Weights of a small transformer language model.
Size: 14 layers, width 256, 2 heads of 128, MLP 704 SwiGLU, 24.3M parameters.
Each number is 128 + 24 x the weight over its row's rms, rounded and kept within 0 to 255. Layers, rows and columns count from 0. Numbers have three digits each. The size before them is the row's rms in percent of the matrix's.

# layer 5 attention value, 256x256, rms 0.0452, rows 182-194, columns 0-255
105:114127162174169150154127075122171116109101125132087097114114133093121099091100118193133134137137142077117136156128126126149113118100151151148057126118142151114105126110119066174139091122151155124137125125132155145130105125110128096164104135129157139160122141121170133119082097109133131148170124162128106151121135140094138140127145148122129112139163158124110108149115159092132138141104129137118121101166148118101113065145102153157153124124098125094143107139124135102106106135160130155125144106128149107120115151121117160103136119097143139117141157131158126150137122098139136143136115187118175126102138121134116146094141088152143123167110111079179129171074151130132138132169132133109141138138165098087142135137097150121114109136120103105126121120121112145194161070193143
098:100119095123127175135112170128121143140144138114115099140132131157130108130135134152103161143115110126074105090130121173137107113115143119143094144088168155119159146134107165100149156152147113087131138130121136127116153130145110132172107087111127170149131169144118114209151148111092162131126151124129102109097137117160149169099118144098136098132121140110124085125130074131145121103085123135152150110122139156086134129155119069122097127118149078098112120134068154107135156130093125111134112126079186151153118143123124114098142142145151120132108140135180133149105137124125129110146115109081123072135129109184106103108087093122102101156110161151133157123144155118125124138132129086134140110131171137130155132160098071115116084108128118159123116132098115130131106102164164
112:146120136116178098114081125100135134142145156167107168109126169124146106111132166129121126130116086104105117138155134170141111110083108158137074117113131184141112152115138122148103091084160127106130115144193120121139098127162142081159064106160113115156110095165122114110116150074109142109166106141145124125179097104126126138132170096106123126164146098134132155113124086079164135097120139137092144137147145118106115137166129109154095133137147086155123132135133131141134102154118139136098159080153146116135111130085143158118152115121142088126088138113178121096139103094131157161086129119138184140133144127097147166134098126126100113128107119070177140108136148141115143144131126145132158088123152109143134131141134149112127114102148149124132125108105126130147104087163134
108:118131168120148124142123125135105189109149141146080159138087160114100139113102146136140148099118151161169107132129131101103138156111119151117102114168118163176126111116121160128131122116089062107154137152147090149139104117119107119124122150121098103135152144128130089105151112144140111101131119138106103158095105140168144130137118128157137100087129154133119109139102143166103082152092109124119149186115175124163107172156116167118170121121121144166150074131129123099179129111120131155107136161138089115112146107159126148166118161112107149142086139148087129144129097134085132134098155120127167139139087112120166131091133130101188138132135109108121134078090147157105138126139114115106105080120102124081104130066162112131142136131154099124146122118146122141132087122105105
110:081187132142124200113151104101139134122144099129141125089142171123141135169104095087169118108100105167150183142149151114107111132123137112118117119168135104109146111115157122135128141128074144115094101139092148107124144085158112098134113152153116139118101097110153108123104089157140111178086135158137113125146155163086125104101118138102112129100136110132113111107162136076106151139132104114119115143125124143125104122101136151162118120146131188156095148132123116140072093109139132152124137133143115139085128106106066121118083123133127160138142126081159121133138111143119133121123148147123154163062120118138099112130106165087134105114123102104144100112130113148093080111066107148138131118113162127091145131128147116126147128119076121145104106112136156106144111139082112
096:085149099160159125101111163099109177099152118127105107098124128165158123134112131140173112129116124142146119136150110150116161144151066107117143148107141145125130132128152083151159129081070151124106139109114116121105101134106132155147143063149108122144120102141075125124135112129129098146140131158137145129162098107122110171108103090117125121137134138113104091105135155162124168126084134121115094081135123119143125110117118139120147140098152176173120116103107102092120140130138112159134122132183086123110125186152148137131120097134112083106130132124163126149137103110125117101160141082126130087149104115144130162154109097162117159142107124084098134067189132125102130104101086143114151122130159122110101143157141095124074121089119114158141165160115119130147093152141140
103:164112104151159192127088116129116115157168097144146111162146172121141156098114115142107168160140170120138121155115174107133122146090123118124121143155111111124145102108127125129105085136142135126171147093107132058103125141157162127127121135137171138141137131121128070098136119161148110106131084098085179125126168177147148142122098120124146108114150128107109123151143131151143145129153136090118148112144151115141146147121146120164123133118121126127141144130105150084109167149143118111117179090080145120108137114161141171072124132093155148146113173148101125111135099162127136110134103097109140154101138156079125135107151085146184140152171119106143133165140127197148161141111114121141130121130143118109150111138110134120081119071110122119117118156114114111171143112135112
093:138137116114133155134076111155184103135117098121122149165124147120080127127114114145113148100146135151147114128118141090164120149117137107178087138105144132112091137110116140129090129119099129122133142106181158127140176167107135145108143166128141147106169138101178129155102161108112157070138118141113147078131118142130134130157143127115140136136119128138127141126143125114133138171168130135100127166108140145142155104142154144133165123112078148123132139106107137132149132135169136119146162150095126092125117100144132100152112147135180129137104084118153128150102119115138133118113129185118126150112127139133139091118145145132149126073157139133162060156085198126137146146189124115098137132150091157153123118110142125138110127184103135169157122114125111150120222113159114
105:124149117121137165114090172119096165127157126153124098114103159145139134127164123141180137121124130159200124132142127094149117154093139141152157116136131148146139103145135114156138129153106123116141144091159133113094137117146092079131108102130115134126126164163117084137149094162125123133128085136115107149151132167159131137121128138155126119110153157166126090143120116118147130056127148086142149155114167146127095088171150125104138130142134144177101084151107137120130146133188129159154146159208181099100158128152115163109106143121133102078134133128112143126100120118120127101127140106098131151093100113138133129079106130122113102140107102137118085095154115160079135104154173105104126121140134136110124126099146163107129127105126122112138107093150135119138122126203147
115:110112157118118161107113123137144122125120135134119100150189130089069132155095162157096137115089073143121158162113128131119143117128114099160129142110122172124130097135116153059153122127119096134071098136121125171135145169102114180099149132122140150157128161101145118176117127099124118116141114114109109088092115157134103120141142112107129173126139114093093072141112153142093138172129113156122113119096189134121117152119134121166148143124085143122093175113162158157143121117129131149139130155125117123121149131138163179153112125117150149114100110155143146153135107124152154171123171141141127156126111145161079090135102140131089146140097135142077149137119112113118125161152108143107138116174142131121154126156124096157159144150108128118084155169162156137131158118120114
106:077080130117083154164149130140107124124134145113125147140187121185102109144142135089093096079147114139112095086153145130106114107147116083158072138122122115156173134149103115147087159114104162112086135122160122156123114101153135153107083133067139094128134151120155144114107161123149146128113155153154140128125101109149149134099145148146128135087108110115111136098150104105093085145126154116154153127115114155169115148149115135139096124119125144104093113105143129126112120118128141106138115149121099124116120108139126100151130166134153139129127074124146111103132123163148127095095148122126113086137140114189128121143115150146095131090148140162189107125063084099152117103124159164132149090150150134155103143145162118156166137123105142121105144140133134125104135167081147
115:105114103142118175132156104136138133143128105124136106151083118159139187136114135094114154092115102134138125131136167112141132105078107146159107129092117114115147138107156102172122142137090164096182165156107069070136126131130138094143101165098119165134095103144143137096089118114140124170133118131113116108142161171080137171110101131137138117096153131121124144140131113148115117117129116144153126119116088104117111093160107100155123149109146136101129105155155148119112119144109133145160125130096107106111121113128106085104132135122111138144106110121152129133148095144135122143072147137132151090112112108170114114156098149112153096128198099124125146155110121101118137116059105118104153109167184154133130111147117117123135083165120128170133137108147152090186137179107118
104:081164175083124085134091186115107147158120150134150105101125129146123118148101111143108110131136130132145137123157115134090153096160120126121158130082131129094130075121145146136134103121154098140110114121138083130130137137100102146143120088145132102128109115127129094169153144114122111126107131119144135114114072110174111123157126150140120091112126102131132080136118117093092112088148094157101115124136122162141156198121162118139128137121159126129109145139160121192081130126110142107128127142127132203110118168147150136124137132177130097077148135146171131143126114133104124154122156111126089141118094113166154145150085114136078101139109171130112122106201160137131129127103168154095105139136137107120133129135164114115147155095142126144115118156153144104140099145111180
# layer 5 attention output (transposed), 256x256, rms 0.0432, rows 182-194, columns 0-255
101:111117147109139114135143131117172140146121105129157134104078132127128113107131127145119140103102100093121131131158147151156114111105133125142131146164159118107133147147133119146149103072133155169180112098175146138143113157113102114128127103087144140173118105118114128102114142143111182129117162141131174144153161169127091151163094118114149115133113095076103101128116152116132095118115112153128113122155144097134137150142126173113091139125112111108159138158151130196107117105182166126150069141140164142154125115122125143114141114126154073137122133142113123142137075147165176175107140130133104146120147159154115101145127166156133102137143094129127147189159084124129148099125126129145132123075127116159111171174146124146118125089103126149122114103139090142155151132187164
098:149117101117150125128135160141115137154164147141177104153105105135088149108124149114126131144127133104085111132101161147149108116124115121087150093113153128116140133134127151151111120154102144108127109119138148150123149157142166159149122087157075157126183132131126145133164124136115137138116151092071142088119160148119132114150086123107104153131149149101113129188128122129143118086162127136156105145166121116128122146129125105146100203118098122130126113071117108082111110141134046092108128106126147124152129130121116158120136169163124121158151128120136134175140142137125150148148086137136152101138154103158121095105128115106116077140114141155097140141189153087129080122152114063132095111153151118163129103133132130143109083128119114087134087178125088112133127129099131
108:072103168110154113128117133127130168211126100128157156120098132122111150153146148134141088157114151161120137106092124137155118140137115147147142103146130105139092148126124102144150116099150114122116141157138163161129133141139125098100086076132151131122132116114121147159077129142122177092119125119130149153129167153137091149149113117097145146133098124116105113181100168112116155122119115162153109148124128109182119156124143112104064191136093102116153122159153168141140152169119139113126128128159175143125103149111115170147161107143114103101131156153101183136159142118138167149089164120133156136115128140084092119132135141148106130102094129126119133141171141106153120135141094163141130144115110104090125128136122102146087088148138088151125162112158111158121158152157159
105:126187153071107132147135183104131112074137142141078104164111172111132135110090104101130155105122122148159110107148142115140083137162125100150104119143146135113113132110146132119162148133173097138151098100147099119112164097143102093097159121129120097111137123129152144120123081136095087155125137143066159139109102152143142117127142120144102153143097185146118108159112137130103156148093109104168132119107126166163116102139070117113150119148120130140107128130100169150140127132117124160139122117138090124122148131120157174118075127104130139159094165124122147135142109141162083125108154110133109150114125101077137160158099142092128155153112120114155092067108150156119134106110098191134115127159124137117130124129126104124123135113128139139098189146115137139113137088106138
107:113147105129133156106136162141121091145078161127109147131155136110110101125135122112113130123125137142113137142105104127117155085121140091144097169162145142116159141115173106107132129122128106123117124058106112066119129124149046125136125142151137130102117110127156127123089142107122153093140135127109140162122105141134133102144190144174116136150139079102128139082135122140149117120171133141096157176102140112093144096130128151172123224176144110119107139179149124142120131117140112130118138137129129121152128155107114101106130074140127166134128117139155141133111144111152143162151158080149132103129082151122136123113108134078096132099142143099159119121089090139112121134113146151128128172112149160104164115152131130103154148120102109169142130091180136102159132158109104
095:114111124107177100124119125120103128174128106092154169133140104167142103144140174112182131146106133134106066130106114132146133096087119114119109093148132130151143122087129145103114115095127100130108146151145153126124124140129059142173114106153136183089118098133136114158104115143127100087119134142073135153134113074151141124123126124139148162108141073147127142160152146125103138125122151131099150123168116102145138136137080129138090232100097125135151134080153161122128157139137190109156090103139133117171132175122104165148156097128117131134119119137143134168138134121151103138140135136122132134130148146148130153146141120170111125134100087132159156116152117116140115143151149146097084158105118076117116158106126114121132118132130114148126150176156125162129121151139130
103:188133132101170155146145165123156125135119078124138107115125145114151105149126127171142125121146161113118151152157191078151127113123152095139122179147108136140134105159127116156133124111125164121136099106148132160151139181117169132138114155092143126159159121145135097122097123122066090129130114090128137102154127137142131145140083094115148164132116050123122100069148127108097110120138119093118118139121152119157131163093143145128094103136088095119194123132100091128104098123111177137123097124132134160146121103136131183125106156129133090177116111149099118135103107151130139152132106127084147150111131097094131099137127155148210124129137128132138120099120138134136145140133133135137157129133128111098138084147105088116133166131161107118146076134121129148148144126147132
092:136145108151107130115136144106156092126125161153117124134086131118119076104082122124108162134146137093134144148132129120138137132141108121158144143117139135116103144147101131145135128127129087133132107117135130134099123138111209139113152160114126079150129164102137122112147156116117182117167126174112133091119112129105124110100136139116138117104116150112102126093102121142175138129126123114136122117110142148126130126133138139159176037123152147106139136102121117161137127128154137134132148105140132100104131108127118056141091140112177138083118120107112111119140108130115139110079103141124093133119123161139102101111136143131184104150162134140140118185108127127132137113137110118143159119102140129122089102171140142177168160081084128150130105120052063155143168081142188
104:129124129088150120158124215132125142140158149149120107135130149130118146107130128110133146116088142147152122139135157103149101127134151104169133030155172144106113158133137143120137119119111097105157111099120121113108146164173104156135148130170143131132172138134151141114079120159102137152120101163070157107125110138095128125159171096127096173119124149109127143117115122145143105113102148117141141129145134084144131092106129130165136169124085118112099119139102147167117102093122076147172113127177163109186155128118138113140154112181146110131134134129137148161093104122170100148158155131117131149120118141136086125123134138125104141144114128181123098089121098132118140101156077148123135115114123146133120136151149109107130107131142109102137163124123123140168160135149065
109:159148060137095105103114108140100125125148148128126142145167101125131082155113183096055161110114099130106129140131128124112132132128119144125114131106147124110171093109129146131142112123128094154112110146151127120137148147108122103134132125124103100199085127122126091093155130113150081135138120130130105141117092119144115124094132167148095102101112094118100129127103124125133133117112117170132084134127130149133161148160144133109150166122158169144082120120154188099126118127190114154145133126137122119143118115125138161128115087135168202115122155114104141095135122128150173144142144147178098126086134146136146110103114136110135080163177182140126126172100099109108160109141145115141112150149101115134132148099134166154157129088088128140114122164115086103141115097125137
103:089165094173128142146123093139119072133147202141122108157154095110126093093107099117119135127165114130128143135131105180116129133167143122134160149121119153139127148095112140134120141143123098116086146135126124131135098070106132143111128099116129110120112136130151116130157132110150185128145133134091119096136143114132123138124150149169070135133125172125144131097062121119128156109133147101109134091119172143102153140117114117158126173128159125112117149127122077099144142134123128114122149089092113086095105131126120087145104153114119165077145114100162147144110133108154167130155135137155157109121138150148123114108127105129114111106135142118132133095122096110124093137128139114169080130174152136151106106066123169163156122126096136067142199153114158100110155103127151
112:145121107164143140096172133153135112129133164181108131087120110106118126152129119107107119126170177107143133115129170161164156105156143116135145148147092131137148133124174120162149140146125086127116128089120108108160115090109101123129136132155113133113089135159133142112098102132114154163117161154086129138141150097103156137136132145144123135148154086143117136133116101109135104087192143115147148115091162120108121149112078073189145168163150118122158135199126120136135123112120058118104169141112159139164169139129134130137102143121081135088136129095162112149129106133146118161116114091123167125137138106138142124106102119112166117107142105118161141139120123123137187127148154137157132081075139110130122115149126150112165148156098086113124139146142127166163139130120155
100:091115097095119116140126161156079139165137148114152156198144090142125139155112162092148101128110122134113146176102086157115154133104115149103118132109169125124118108106149150123118142118167163111114174169121122121139136107162151153152135095169145147105111122093142102148116104112156062145140142085130158132133100141126143133116142161130121168130115133113113126162143108153129120141149144129099103159171096111118175123137143117100148152069126131116097133137127174114114123165106166102181165109146151104125160154110121164112148116171137200124131147143144144114115133111145068134124137135142139132124124120132156127155129101112068103138134147121122122130170136113118121137137113100113118157116091131149152072063133135109132114101143114152140144167163122121121141128079125